Weights of a small transformer language model: 10 layers.
Each number is 128 + 32 x the weight over its row's rms, rounded and kept within 0 to 255. Layers, rows and columns count from 0. Numbers have three digits each. The size before them is the row's rms in percent of the matrix's.

# gate: layer 4 MLP gate, 1152x192, rms 0.0761, rows 467-490, columns 0-191
# up: layer 4 MLP up, 1152x192, rms 0.074, rows 467-490, columns 0-191
# down: layer 4 MLP down (transposed), 1152x192, rms 0.0716, rows 467-490, columns 0-191
gate467 092:152151169130197169153125170149180192090150156144155144080101169142134065166101144160141023139064162109143086106153164095084101116119162124170128149123176125124129141094184120039148186156095081103138142138098107162122094101095128062140115116093103186135178074099124141090117150078157088111124191131105132135163136134146151133183132137129110122122102148108111100140121169144130194127138108055127175099213101098089116116121119135106114114149102080120153104076113106232132125123149106084206131146143110151154136156120120114086148119104135144104099136104111131125150139121088121096
up467 092:148151169069099138079178166122123125125153150171138109086137162160112155116048099143101099114118177070122117122134155153154103152125139140132133129160124085099145089095131073148129166156050103082106126199127100148150198153064062126050105102111121121120141106186081161101168097111139144070122131183159144100141143083098146181091136112131078150125126142083139118147138165097125123178115156114168097129169145111132143153132103159079146096088061111146165128134172088149091236172167128156130149121143140157121073056084114134103129147085131131144069134130118078155110146103092110114
down467 091:151114102044158158158139128165129120121133099127147131115113121133114205138082096145128157150101161141140120130130112111187127131118129127041125150137103107076172173096159152138134119120153113131076126107167093119146182137126136136085116092091155139164134146186095121151155149126129126121103100159153116091046147110062162137168149130110113179114179125083117102179181116145116091171089153187109086175174079151168064113132113122111163113067115175160136179108163144115094185176066143144081113105124186119117095117156059170155144100085069123195101151131124169166078089139125075096
gate468 087:128182179151110138096129147131143186166129128108105084102104139153123193118149124126161158108139151120107070145132080147143119120119124133115114146087067180016105100153097148144093121096157049088134145122118108188170107141129175102182109115140148147133136136100111065177102072133141106075142137106073117139117191144090165134150128127132122084159110130097210151146176116124121116069121168076141173123144127074101094133100174101155075138125166080211178155151057090147101141132091201154073110110087100147101169071135106112133143139136160151110127106127155107086137126124124159097
up468 085:120134132155102179134119155190117124185136192123088126097126103133104186122101124147095123062066145166194083092167097061125150139140093143141151143167084193109189128096116159149121069153122107127127144179129103120160142065132208123147163080101121113073085137141161141191130117172074138125126126157094075122166124159147128125126128056166114110055131093118125148156150112092183181098135154159149118138146086140143142108103139084098120116129074160173118081201088090180108122099114106095127101127112156128176148106155129099118179142108143128152076088081158114120129140126157157056
down468 082:128100083137116108164102106130106155124173123160150067151196122139133100148050131119085103146155140172086169081139167121086121047179181127111076108139126093148107156108128134072163143144150129140082132181097145105088128122133078148139123160131162083076108093145181161111106114129147118120093155183114211137153092082140111103106117141128081110062139111147146154077145155051104086147152108113177122147142141123121110117139093124086140124075097077090135172145087143133126123134157075073127110130157113143167082148116230088070145162113116096202073112106137166180124141155121151141
gate469 108:149115148109087133057089130097099126181113115137133073125178098138080187058155121173114122113122141101111121129145120141122142220131121207094082155118138096109156159181121069149142129075149057159105143132092121110143118208131057116090159110063130137080127156164109175188081065151083115080134161084093103135148132097112094150094131164113104142097144111124146127139127101127141105119125153106088109072087104090141110099115176110108110202123108111168157105149117125143133106096098127097107125204041133119101146161126131132127121148094085100119052161128107132190137163088126125144
up469 107:019133159105132116169117160121098167146153120144098122138039157158120090115118123082131140120114131075118139139072150116165159122171124099143139132114118156131120128156160131093107137161128109098103154170166200106105130135106080117139125111087153082145100103089163106097141071112133134124097101169134135141091197110125131168107122159135098095182070137141150097192125127098090115107115114138217141180148149115099088073100130132107219147151086138144086143140102157093119058146114104173179073116123156161132093218169101190136154166119153150123181057154103155100170117143115146123
down469 109:156100124128108126089082107121130170088154195145150141133156139108103160140187168119155123166099180188073118190191184180112201141114129146108095108101157104129095169136135093097119152118132066146164138125107044087126155170119109062127174128019125129086148168108157157119147129132198115123117095049108134148116119153157133159136159105087133129118107126132142143168177100105109080170117130110119149145083130110121059141033114126131124159145121110109149129159118071136125123126151098124107144152100162142158200129150128149142136107047125110167128140145126099089189162116125071155
gate470 107:144129150146114074095126160106115137147126132155143138065137143164161098121113138141092115064182133074113113144142217107118041169129119096113086135085145090129122082147132103137181114097123090158168177175129137116123111135160099123110179097083130165175146091105100153137136072137173130185163161142142128113122075148095082168143127206088132151100145126208127138127171120169155136105109070152179165056101137144140140135143126137110177141140074095172095122085114063163108135095156150153132134161075093204078130076142209160122164154113144144135080117191136125112142095113134132123
up470 103:128158161126118146058193116077124115162203150155071100114140164152099136114061215127107183113158155134090114157113059164106093166124116156142135113148140109087119133149139130139116109126134156102148126124122171149198133130139154169090166108101141095086110156114093122134155119135135114136204175095143184133126121168073127060184144171106119158129128131159143139136155164118128139101192171132169100173121212127111192121146076125118122178124146083090127125130142106175171190100139130112166115124168136128102098151136212093151166105111117115136141101173132076037080149136088124150
down470 106:143133137171115150162109113121133138143148150102204166069120088128152204156116139188112081083212100055113143074135133121170016123166189121140075109092142093137178126089164152165154151154136121193132177107113220137163108169111130097179125116108127136110139173171094106105150126120066152152148161127154097105144117113083172110117160146135097165162098114130113152056127152116133123166121100145135163164124179153146088078101105120145172105158150089104082167094119108095115124118167133112112123145164133099098117159163185087094114105099134185103094111185148118129132145128151097145
gate471 115:122183123153090161154143148162087178081171104105180104139109153096088127139106194099144137099206081107090071143156136106066167135172165132192158149140111162203150120161132141115138132105163124085101129157113169133117123120145165159112105187111129113050099172145098153107116132116134074169075167114148099134183125138163137146212128201106088144088140146156086119104147182190142142116170117115145102121148146140095182140118107127138098058107176066145139204153136084136128103101118120118122137102069161174112153111174137128148162108150120135105110111162172054164114135145115131104
up471 108:080069113150142119129090174107112104168098161116102140161116139142142142090145118144127149128092166109146157134108119129212090170116103135074113143154159136078115105117140128158102142137117119168072117119142067110115130094091114116151134099175104086200133097125165100147075144055168158135150111133051118172108134146113091128130127101136158154137066212133104159144124111105027068137113144152136140132088099102094090160139155074122123158162067133137109041068126172129145145145122128131135111163175164141198097156106115100127134174140163156036149127140124119105106187095112173187
down471 116:057117110140153151140161214156139120131125098126100124125124141103143169141135147110147101072112110111164116151159103135131117154149107109121119197130158190139153122203143143148118148117155074105106117120081228085086118110116150092107140161104123104057116130129142096172124100083120089153110129089072138209125121188146132147168198123132095149150062214106107117128109152092068118117127121118181149137103189148070152165107112083078132092140096088160094101101133112113116104081129155134090121110111151158163122135120084108166158147200099133097147108194184077111154185155120100122
gate472 075:088174177096114131117169139083122114180071133077140145111143114051081150170148105143130191150200187126182114093122098144136143169164112126107153150142062106101107074075140150178127130182155166184119124101121122088142132114118113164075130137117117104197133129155090146101120142122085131090141090071123116119136147167148197162130081109102103151154128124130137151121112173159101133120072123129098087138079119135177141118133075114132126178150135135190092123134170108170168082158122100165112092049128148167106141165187091128149066175120125163155216140144126095162090101167134121162
up472 082:156149143153096167103111100136133169109143060138129153144165109087141157075116116163094151110143159149076058109108143177102138174124100157088190135128110198163121156128122164145233187112126118137131113107154122083137099147158145129224111135182137124092181152144128144102148110141081159130161158062108010119149130115167179174094120162145139154088160109147090157132168155093157127119157056116112111154142109133150100145136112105127086148099105093145109091172115079118166136211155153152116112126136183130133163124167167162114107102137146092126080142127081157127160154147159123181
down472 080:134044132135187118127137059139151113181102144119085093157101092186123070115117151144054056109068086167166118095206154136175118112134134155131055145189140155154122109174134167128104147117164165135106147079085161121146133137089165090100145122056160161089150090172107098098125144119135093138100161147111095111101162157163097121123151156107184114175089097149082110144139141078147137138086140134137105116093081137147151099123189123117131135104126160081106134061155161083137128119096149090120121111121144180128061153072154125125117170089134095126137126115094113102114116055049105132
gate473 105:135102134131111131072152137147121125082150128136146100102122118114064086132104140120151101116133121084137105088126125091122151123118114174122127128068085125088190131154102094145157125123150102152122127180103107143090106155172118087126079117125165132126171147200150199079101041135140097143095169142236168139122200138167131167144098125124128132132128099132069129115146132134129156177130116167081137147128113121136139124085144097108204127171089149155086099160156135111083116117122145195124109071146161173146096106108082124078137111060104053146059173181157094205192081126146150119
up473 101:036134139173137095116076184124147148156125106111150160106141128101154138128081119172176200095163116184183104142095102127092170156063170084127064092175133160120108142134136081111096129197148117113136134124093135140094132100120086198147123086161121138129095088172118115169207122128111185114124122099148182182124134136122123120096191124132190128082129172176144157144142108141090137140163101162130117087111119118098119157184153075099157053163101133185163081104098107054085109159149168164095089116148138105117185157154114125102123138185136153130167122138116170106163125118156135139
down473 106:097061178149159147113146175116126129151092133107089105143152124140130129122104118108128125154128173067162121112105124172128123143133123116114158210053117128150188152134120114143118147109139094133112130131121255124137178096086068069074101156104114109160116166105161141112053116114147103160119129133150103057145111124162113152161110109128095162176111154167151063093141085145118108070097189134146101078113114127152228118122093138182172149148130135135034161126101111132118130114145116127140162059138120143098085088129134104126110148103057129166112090126146133138102152161082146117
gate474 108:180106115114107112139070102157170135093090118122059135155106154176125144094109154099077103117096134197140165141090125189140102146079167092152165128133207119099129103120119102133132132130120116138125105164127128116099163087103202070152079115152108126151134171129102148160105153103104163107045189159136117139191087132115188112090166171156124058166150144137100152155061087134115100130127159157102154242113220110132118126178107142073114148136103136102126130162170157108108097134127155119162101185137155127140119108154124195141160154149136139145126111133119116107163121218153144126
up474 106:117110140111132133077192137096148155183137101152102103125113141115110117112112120159140155127173100108134119172099060096137143133151075137045134147094115090107091158135127142127086136143131146095127134132105087182122094133105114142141136102150166034143116143088103131107128090138147106117164059045137130166067166197137047103126192137016172121051167140115141173107133131124066142106088143096098114121107173133140106107154100076153095116132130104070096167132165143146154111134138097070167139128177103119074143111189084140119154144128142134159151111120114069122079150069128107127
down474 106:192058130103068195138113111191152123134129144150123185182112110111108116111158151107090109117078124145096185132112105120170103169117130125164170095211090103103147154137125075106116164085129139108131079165091120107116120142126080155095133107118077158154079088132116191138068159126125198123062129181130121095209076147117153117137073141139131129137090144133119142140137132109182111079134147083085166189117138131114145166117121140132113157091169155151126088094048090179099124165160146142188117148087116101140101152119117144134143116121097084050104147100149131167180096186127114106
gate475 096:146121124082140150116117099081156187097153121104109064141144131107196104162106120160161094138163165152149146085114127138102127135136190138231155103172069194136130103097121109136095137174110141132167077101071115114132072081128154090123108136200103124111111154130121134130143183144172173121168120093107108179097185143165091127112115124151075169134137122124136162140123172160113161120160122165122150127155164093149151162175082136115153115076147121119143132198133204165093188106172075141189118082172185089144153144125150118074090141121097173135133154133122050168110118101167110097
up475 103:102071075147178150149106165109106126149111148154074162134149153149086149153099178136072194137166134093105151138210133106140114112141103143130163083130146088153087135127151129162130117131143118084107133188151111137128183173088104157150143065084134076181133143121155078139125136141112130165122153140157166101174180117108180095138118038103187190147121129113122145155126083090146127062159154131151105086176182150141148124122122196120101155144125142153127115032124151134056046076118114130088152131159107137127110119162141125161106096112183112122165145105183134120068142113087087107
down475 100:202102142120134124079164164174159093113110092137146139102120108127145097132115134079140162141098114081175066152120130108129204143150160120088146169097128104189119101112088128086160132168182140134093126112192019163110149125157103190104154150179127099168143084165104147115146084099172071157121182136153131104069200118116137093121144126120106095050170162127127133119153086132174125180168155146127143082136116185110112121106156158128143143114152168174167107113133119124133151093165123093113142133046120133158129082148106122120192131179144128130121139220152109128091172140129179114
gate476 089:145095100181105131154070142174113131044169083118150156116135169085162110137071159228091154137112129135144156116179177094074170082111123151147140086179128156086117113119175126149116104176142157166125103120132157113103097124127082126106175108113141093100153090115223212139120142145153169162119138089088122128107147083172076140123120089114086096174158142097145169178154167143145095137147128140121140119121096174166136167225160115110095119133120165065141100113172137123038128073134127097150105108118081147133134124160165116176122156127172131107125125132117145119123105170153179117
up476 094:225143083085116148112154102139134134137083143109171140201148151141092106210166114111153079135118121106102123149132224187168083113166132137098180127094122170131092157152135146126059130109120176105110150055097118110138107128153099136144099173139145120161092140105119105122151125125090042128197108128139088182073220104141110127141096158126115138162080128114109097053123100134151104171148145152124188118124107096151104138126130155189133173168045123164139135114105110140160120155148127146158131086157170084161134153103129155132152132176096143111153100142150139147146104068123074145
down476 093:164054099059131115081138187150118106124141111097124073107174143155181126097163140137064186132124175135166122133146098144110113083155114118201132078165118157142152121108081168135150168097118106120080092160135119200147117139071116069156082178120160185151082136119110128174074105123107168113123111154123169104114139146144124060132150129101152152084051181091085114130150072133095198158093141146130125135117128097143140087132157151103126122152074120114122125149112132154089151108106174118118143123125115138162123054077164160145142144114155167068137071106104169146221105077130110126
gate477 101:090123172116117138120128091061128118130123086108103154161109096124158125163101117081108099165115130143110161175108142144168105131142109157112137177113131102134084122101135132101114144069133118145137119156143149085160135165178107066117104147072163140149150168183099122133121118155137077206077170080108138043127117045081116156146105179136158056116159118130135097085153114146090112115105106142125128151131137128148051069000111150128148168134111098125130133153096143132130092104091077157134124131182126171082132086132123124108068218094097130144115127109149130159186056153093161123
up477 108:123156171144136171144068124102120079081078162186096109127150145147096021128121136152118181120114082121099192164096109104119119137123114159124111133052124132107146163188144119104119157107142080157137164210136125150160157169136135104111097180169147098201202089148104130092178165142133130136190173113143139175137113190105134148114118148129160099117123139133135150146141056126116106159185140137175080121169179111132148120156130138109192125122103128096168143094089131139145090148136109148120182189118109116094080167130197155081156123126085098103172108069125098144172116176108118149
down477 109:112199151121128125186144095129127121098159095062052154112145123070155145144117136113109168093094167126144120130179108140143132138155105145065092135117174103146149191167095147145123164131107077116170107132107129077122087187154154157151118107067117142080124097106127109135069144120150121115061151104137098118078207087107124190186150114192105122138070060107095147118117127185161082092152148119150160126111157163075143105122125122132191121182125054135129112181150102095126103192138091105120141108141133151194101124116132145156103165153185167215116137105122115107148129139124092087
gate478 112:136150116091132124107127115100120119160129179150138116082143160149172138195156117132157155087135154085086100077066152171191108125126099095050138128068127119162133113061146118136137121080087138166106130166148143103151146164130118112164107082154137149154090106153129108116152137116139145086107104149175154130130099111085182119084093127164179054153167079196092161136136115136082095135066122146144088134047152092142132104131092106176187095131133071152169076177110083087112112137142111144108078161123128187132158171145122195130098169096183116185101143172115079147103086123128180120
up478 115:127164111132136124095168135156136157150082124090051118184140116154082161060132125093079154153196155153148138127098099135150167161129163156131158113151174145051091112163111095159037128150125134099114194069127154161098142158093126134152167113141124056137120153148161167179161049160089098144122146090121143145138178148136144132150105180135112166072134110137154115113109092099190112126166162120130070131097203145136204133194133145119107164092138125138073208138117121185093141133156138097155167172124141150151158151155104123129166137117130102164168152121114138094102105159123072161
down478 116:135108161134148158171151084069173151155116149092189157070126109142122070137098146130133142118139086142134183115118156133144083136158096104147101132083102100186167151143094195131133098110105156150134104128086117108098058143119184140123154144169160158162142175093176102085126149107192197074103045111170120180197107137118104114118106088142105078185054198098128142130137140197127147136113068146187127161108111167128069116099116148141117106121161108116136117108127109143166091115125133198148122137154119096137129102129137123123101104140114147050134163170130112090226132110116130154
gate479 111:137113103153137135101113143105092138121126131117174084107085166088138123175201099139187120118113088117121078148158149167139104159098127179053148182121079112099150111164143157130154115069179101128153156150136144153133046119166143165101119134153096150062155152128092163095126154106145125126056136112058079112110139170102169115162165135100146127205117137129087100120100158177108125135140091111155176115095114113191106176070095141200107146182162101137115091128056105164156113150110140147159142079130190097099179114126167063060162143107091131081127141133148138116113151122076107100
up479 116:106131096139145151214114127138133109112118110099140139121110119158115106074052131069159125128155108131129187133149129088099174103147114059232111079176158167140135123169138097131101160115074107118067132110117131160116189081115134083199108104132156126193091122111138085137090150084133170176143109096141115170144130094163098167147104140069069106143108197129143190119173071124134133158171145142105115099163158119099130069140139115102147101144129098177155178127138171114134130097123153126134140114112151186133053137148113166165143111224135150108198114109143088134151098152143107131
down479 114:140055148129141167136129172083157146114110168108152148071151160115059082185167170047167160177136135122137158154145135144119117162138146116140137144144146151122166140153072118099128158096153162166097146145134112159123097092144139122166162147142095115120131109139133110083106134108108140089040133135110120116134138151093123173182153135107138116182149236147118143132145085207081060148119114133156080097104096124162130150106093176197087080140093081144125136109055139122121070127068147114166129122112143150082151117139168113094106133109094185069127172158127085094148167145059102160
gate480 107:188100152176115096172209118105084182173105098076121107119134087117127092141166169188126132157139159112174069119121124127123165153136087172100131147134220088085086130128131111191163140097121120133132142072216100148145148146101163156131111107090103145107126213131109098114141149136130140128124127105128106122108151150116139141158058146108141105150184109174155127093171119087109112122104144113151123122142177133052140175158140162179036144104183074161115133141211110137105118108136125166112080095152152194108105125131135140118134158083120134154085195143149116121099087143151078135
up480 102:163165115091193172099124093134166139106151096116119139121156134143112113102109079130133186104139159128140128168143134153126114107126165135139107133151150136097121120176148166093171125073194171062082142151144183138150101083162135127170143152171109154142179129112154078144149147098094153111175139137167133195094116063191134144133081104124060132123087151066122147145127154107118111169196117167128073152125111153121117173142127130158134159150115134154148042121109127094141112136094178081183111088162120081213176174161191113117178108075160110095187133115133139143085154184088150177
down480 104:083129082114110097092139110067134149111092163161051166117154165109158121115115126148140073125108144091170087119160094147131172161146148147045123155149091097098173180219166070118120110144061170156169082096104142108170114144094095147104136130170168078109104075132148184130118097125151127135117051093159148106170143156153121144064145103193137123136131147116118082137177104140186134094117124106181109102125109130108144106123169114106167102207153090156139122107111131155126127144157106119129141108073158139100111112125134171124122134105164121061191175158127156148105231148123116094
gate481 139:177137099113111156141083213140131157140166108153129127154100161124105151088116116066130137112158058180159099158140107107118167139140157048135145118164123117064108149196095079107144146100173129118132134153082117154126091097123101176201136208140145116108117190152136113196121082079124150117175141148103120163103106079154094113154194134045075141023092175144101119135086167146112116101145145135065129104074151097108128121165154110106133092146096148151126157137121152140113129121084131073081148155185126112130150103158111095112157127169126104080088090168117124116122169132106102122
up481 136:163170105151083186173149176190119166158192161132104058156083159164162150062166091088084116129138141128156067167129128196111131171159137122105138148136133142166097166142084160169140185151168114115130124138074110129103129133101142152145177180097157058139101139104152108154106130082119188149156125160111122201114121139162071150156087166109075140070129118154133074129100184158140156112147150172139139103111149096093110145141164156146060092142142158128116195136154164108083172179085142120127130125152113124142112127136108098127153147086109090121106076158051086118116130108113085181
down481 130:114156101127115115152138150161130113119190120127076119159125119085104107087121170072074102107152130104107102139152120147146180199166163093101126191187141123135058130120125162136117135116174100130151136155126146087137102185139135116162129153056159112048109097118112123152152119157182148118147129108109101212110180104103090109148100135119104141124163121138137122130118145108152177109133195106120154138081152153087060145150126146168117109119174138173165120130120074139008142096125161062150175105113121125117077136140132123160176133080133186239122128093140096139121104171154082158
gate482 090:161106163052097205124119115158146097117170135074053108156144177110104126092121172139091092092169143086157089120090143103118144196114115165127196108131121097102112108172113098167106119107143115112088132132158131142158186131099132153134159196169129118146110114091159112125147159099138127120151144126093120098096159151129133104146127124116127126144126140091103092102097062111122137169094137113103146098134193147136119106102145170159092137174199195046130089181161074100148088114113144175128183111142159097125108141093092143199108122165112204159154142154180063157123141190063107094
up482 091:143146127132138088098128145148113139123089092140105136105175151129085117063101112120160177126127095195175142173160070091161143138143163149129147135164166187084198155150137195125121087161123134091106145118156166184136150121139196082153109118149117130110131144079112136138137100144144105128150092107131193124078230184145106183086177128147148094178050127087168108142101099103090155146111118076149099099113161151087126109171148152098130170144161108104162183180149143228137105138130128093134109161116097103082137112113133114101170147163186131140131185127060106140113162164099135114
down482 092:149135096096134176173105174123123132102141079061118120172117169151156143158146139075172155160152125139071144134087130137110132148117109153087154162095123175109099076123123115142108090150098141127180135094126115092167206095074163104114155105131162127042098139185083167135128088118134142059110118092096095143165043147156112134185118171120109138059180070147167125101195121189115122120142175174147149134088140099144212112097175146150138139122062144127134048114150102159123125101148103130143135115131160108180117126160155115169076088090107112184129127128138157102160112178117115128
gate483 104:139149135151116154136093151202127191097108164159147093142161130122114160134186147042187135088128098150181113107141144086099134129093144107177087123199115109135148120166128085110155096116121142152137089140123103089089099076170058130152138160050139120195116096108204140094098104076120160162115109145159131124122159059153138189102182118090123087112085166170075153171149129185133150128111074094049098143138129107162078100090113115191107078142138116140157114105161112114135137119099113117145143117082082083111116129152084114089141122136125135087125121199114147157174122132080094136
up483 112:165158116093132137110137135109113111151104153134105145102118139130104089155175203116153107116136126085101168079097123207174173118133142204097166159125093147192132121093103180155193139135117118104170125113137137143144099108071154127102122129160150148206144122167147134088153140105135163082169120113204158080150116111139110133142095117131101146107095115097058152092075115134140167129084066142140096142170079054147120128210139085117160080121071104160107121120087108103166142158137092087164138120167164145152178183074108142112165143130179118116187065137188147120138098132124132187
down483 109:150172105124141113059113129127097107117163122124142167132122143094124123199152134077160092105116133101133144148157085088152110102126153068126145148135190171132150174148177164135175161105128090109152107106142125143184097100133118167171154158057125128139128193178116072121130148170131117211091140113184106100156183142157139187157147130110132185125152102121107155062182172100143134116147128144145177152137095132136157161134188151151103163122117101120118176137167118110151146124165114103098127142155089139125118087161067062151078128148217105194147109147185182107106108090126064201
gate484 110:110165096143166116101127148160174217183133118122170140156168079097152102150183060143085112137101168097161141119167141089156146113093130083144128111061124136158064151156085069145158119146128098079080104129061104113094038144199134123172116138091107086151127190120123096140087169105142139181115106128143143119103178121137159134148170133123149124113152188175103119136133156123124178188098124099102087076130161126128088155067101094116108189155164120186151103126174119079094149123105117120126076072114140147139115168115140128170100106142170147123111122126135188139172075090139162107
up484 101:159168062156140132147172096115139130097184086123099124114147148124138108117136171113128111141147126136166130104139107115049096151121172206112107119181143179113129104140182183087104108185128114149080097163132137138109119156120162169141161096142207150126164141111158123133082149106110167102127150116133121134118133167215090084146136108129113189076108130090134192099131120118133154162173144100126148102088157127114199200167125142093132112110121131166117156137159112143122161115118100150129108033087071115194135101147185085107168101151033156101147128065085102127136154143103089069
down484 109:111093112072134138102165149187131105133090098088133186074221089110136121147117105119130128126142154129147155132166146121107142089167172184080115162148154108104170124138106116069154159170141121140165115122133143089141111081207087124137169160104115131083148087142148070123105076138149126129149106150110050106149169083131131130100175148160134071107104115161100136119157124101192075125073138118132122128144145203083123082124079161120152171161153113105166128109109128174157098156154128208134055143107122166126104065126160117062094118137208180098106176137200141123128101129141128128
gate485 084:064155126171120162119124154157128104133131151182080113191071134105095152094122198119153140127137089116102150134041123120108088162143087163133153095077253105155144131167154180080156139102101141119131090123123087132114137172086151089092113152142126185111167102036132173173093115116144172121113109080117134123170121143125098112182163148112131164065130111148115143119125122175110138158149181136147145146131072139102186151157128131159087125112123118128170153160184169180154177123146125177166184159103148132108077133119101155153118105106132104125076107131219135110172140152129119111
up485 084:105125164085172181158138111069079125126122083104100174103162149137093092122142187161164123127123170089143108101141100115084126124083121161136123115122196154084081151167122161146136153166085112156141135154171116178137137126106159131179149152101122128112149118141116129086173118154109145136247185125114134114161119110159122094137093091174211182130140126083200125150139164132164117103169133165163136093146155153127146145128092203138076186070145104136190134138133101134124174120096171229149156131164113103179122104136100100147138125128106150123073152188172153103170107156096129156
down485 088:152150135160099158158164104144154119133136204159171160107132206151087128151144077195170143103162142083074124112123142101099085129124111141110134144140149178146042137092122154194093113106076164098131144137121167118119118150109143135139104158123083027136081119139096121171185103117069122175138147162103128115170125140114094107154080106163142126138160115138199171130104198098109141110086147136127137120141145091143122131070106082061123124109187212130114071157128098080139142140160114156121171129129119133126143114131102121124130134143054147094066104155155157118173113037171137143
gate486 082:094130198148148115088192106063077150113184110172160110142087150175100099128158163110123109190123114138128105167149142070162109136059120179107141088128148090143089146128119125110195142104188135131140120111121178144183113152111102209113106120115112132100133132143139116128113172131124130103129118119103136181151146135139144108134036068121118185111089110166173131104157153188159184086124178129182132129140166147119107140136095122105087126083077125136150076109105164109113120133072189156114120105139189125137061074143171105090111149121078189145109126140093045134129135149126069163
up486 088:085187153182180110140133087169128079085122183130147112098097120138106109132161164143139085165113119137117098214091115116146101169094103165137117141136173079149141071159161171084109109083131145169166131095137144087171154177110098129141141221132114152150138139110127126093150198111139141136082102157152113112108129131138115125101115149100147133086147131193084098119128155196141168165110162148112188101117058126096078084131115131101163106139063124141179147126174164087128184063120136163159173158128214149142112125121154061111112106170116108124121069142195123141144187138104142130
down486 087:090099124180119107120157116133139119183105099100149122184091101120083157081181143157140134106158134107104109097144144119166038128096085149088155115110147110073078119096146127121120160087112159143144100116114142133087143101140152148067128137082106109092044116149148154084130107236067154134168150152135081130176092133146174136197155074115055094135104058155204175095133123130149126097098115138103121155116182121149078118086150087096089127110077162104074139121152108092151110204137158145104119083142160101135117105143145112147161078168124181133115145114085132113142121093121098096
gate487 081:145162087118090170139146070125150121128145105102103098088101077141147147080122163156133076117149179053148115133149112096087163090097091122148113153138161111051116166144139125130103119129058062124124125113129128157150147104106081117174123137156057153149145146104148078151112099138137096144115168086109115056103115126121157129189056189123089128144120127112120171172175145108176141124126155151122112096164156074133170149131119072102107181108133094137100185121151131161079140057168126186131166167108080125135153017102121108116085136076166137104071173164169114103098144134124099122
up487 086:155081120128084170212145123065161155131194091124088129120091093139061199095114080155147161159138153142177153138134157084123153089071136101145124120129137162093145171089118125144133103128106164140125097185112117077132079120130115154146163101110128101105102168167115129099197105143116091179154193087120116144086136095161132114150114120126093144119137098072138170104166151086163172133135157185149123146195142080168178093111050180112134148088097105116110071153157108109118168131130073098156095103144136110140145085105138123076165171128129082113101142140185096110101106077048140120
down487 085:157121054183171136106072109135137105111121111189095132130187132095087133141119185184142127117143096125139129138087115126114090106168114137121149170126086078122035129060186140125151119155123119163108143190120119142102114073138128189112165127158088157107059138147100143103120124176031097133102134077190154075109121135109136091139140171160099063151130103146125146130178136135090175121097113162052142126169165073183100126132113159117156192140130125117136157116142138159179159135132106029084140114091163114185111115159159162138112171117092145138157078129134127120110140122142157129
gate488 087:106150143077123094145159111103088165099099089163184076132109161189164107104153104166145120157076070100147109112109157104110193146060092137165113128124166117108090141144110015129100164127178118193138144134114113130086130115134180106102127167123120126099175136137118098178121135151145120116127099115104115136131168078109100128106128167118180131066048131141142078160183107138157155170088148136100130129109152137062084135093108119159130098136165144146126174083091108113123135080091124122078092186034130122114073168130116112154114098113102164157144176089104118173101107146052152096
up488 088:213066101109145108129151126123209146080121155129130131178142112132135050157186144060126144098077111172139145131194129159130097107140116108183140054168107181119063119165143082093110092115136120148129080112105134096099193109176158106108153140118138138147089103108096060103152173098100166171141148180146088141154141072113126133175112089182106139117121113090094134094080098087179147161123132127079128114111144137155159173169116115107096074094129176124139131156122125116146156120082117130150113063087098091163155145091103118139132065126127171129083062168155123182113095138120146148
down488 092:113166105146153138097108117147162145111119156121085162086135133121119150109163124120112096094172138115151163150124160154138189119181184160122114147134088102128091085130146107143125147110106116099170190100121200096171111154119115125143106112161134121138147092123170130173147165167098135096161164139146145055086091141143159049085137112195189111149132201152138112158128115138169163099117088117121138104157120116152164038193104127149193136115163109092103134139123155139096081142194142111158142101205127099117133132095138175130146155141157100000099135107141146117134114132154140077
gate489 098:107071136107068050116140156109128118182125075113195099155185146141133151140176127131118126100129115093121108150136141179129184177121114115095132103146089067116155113145088158157118185094161100130118099131114092116148106056142132215133152106168131145072065155147090083137126158112106142185087081076084088112112125061109163137158084102150110162134129145120134104106161159103122096062110094154151159093059076178145131193126088111159095132116145114185064123181126154141129147139089138084163131143123117119114102060107131114072097145138116154109140122125220126135153161095122132143
up489 096:118182117155148151133132137179136176168183095114102172134048157083136148119096138136174159144111127084101141123101123101208134093155152114171152145155143151116140103119167116127119138119071118105094120114135136132165123181076073093093099156092120143163130105078171107079124098090191129097104172169147164174163103161099101141118177174131133161140100161146085140143142092131068145153200177093144116160147148092086141098138180163109117148093099093094154149105129108156134122096201127159023114096090111160189151162125166166194117136102133163105121131198064132102120133135155156119
down489 096:176168169106082070175139118137068109181150068161147121075119192070122149125168133091160111142140148116138162130161195135083185138097084148123164157173119101100140116162110151125157143057100094105104109154140093117115082111132121158132121133093137073118158194166155082146112116115164161084097147141084145166028114124155122112115122067164115137149065191152128103144146110129030106154151109095156137161091147161114091165090149121188177056165092129199105120112112133172077074119177136130137130091102115149141123113138122102118134147126178162136120141151171133119121145138122133115
gate490 071:186152111138199132128127090140151096130112157080140106119114148132128179152150066118171097102099115106124152141175106145060128062121115171111111153183145092203127113149155193112082106091136174139133102158078116128084140023130136158155174129103198144083123102138183104134131169102143075174122092107093100129145107129165130113128100106109133119097082134098079138156170131119113144156123086119160170125106115103111118142125112162138143108213119069131183070166120101127168163065054111119147123123147109111098105151092151066103113097074141147074144143117149089090157134131058119158
up490 071:129156123081130146129134087106109082118106109168153170140104119090072150158142142108123127121117124149097110171156128128124122116123154135155136101161145126129107108163141169182104093091076119091109163143179129168147181116135094132092093139138063122147125129096140102136127149111169097141172156144145129130200136131101117110157141146141111137159125106145209114090132165069120103091133159117104088085100156134141119176140096193177113188159133160102124158120086042111152158110145154240033130110132072137219153087121120106079079116088165173153116058114078130170119196168097124093
down490 074:100179116078094087141131121091148166142127163126160103143161109082139135076113176131116138147126105135123113094106164107146106114150118142118146120130111101083111133126095153162099129120098150134131176142172112095128148153132112131093056161099148192213138147146104155125167161107128098152081089160146116186083074097112192096104150189125097125140148057164168063078105101147113157164115120141122092142093136094114118159126172133062166067090105141140155172109151148112108136088136098123016127116084143093181171130055143158090117077151098104059146166159131155129144116135115210088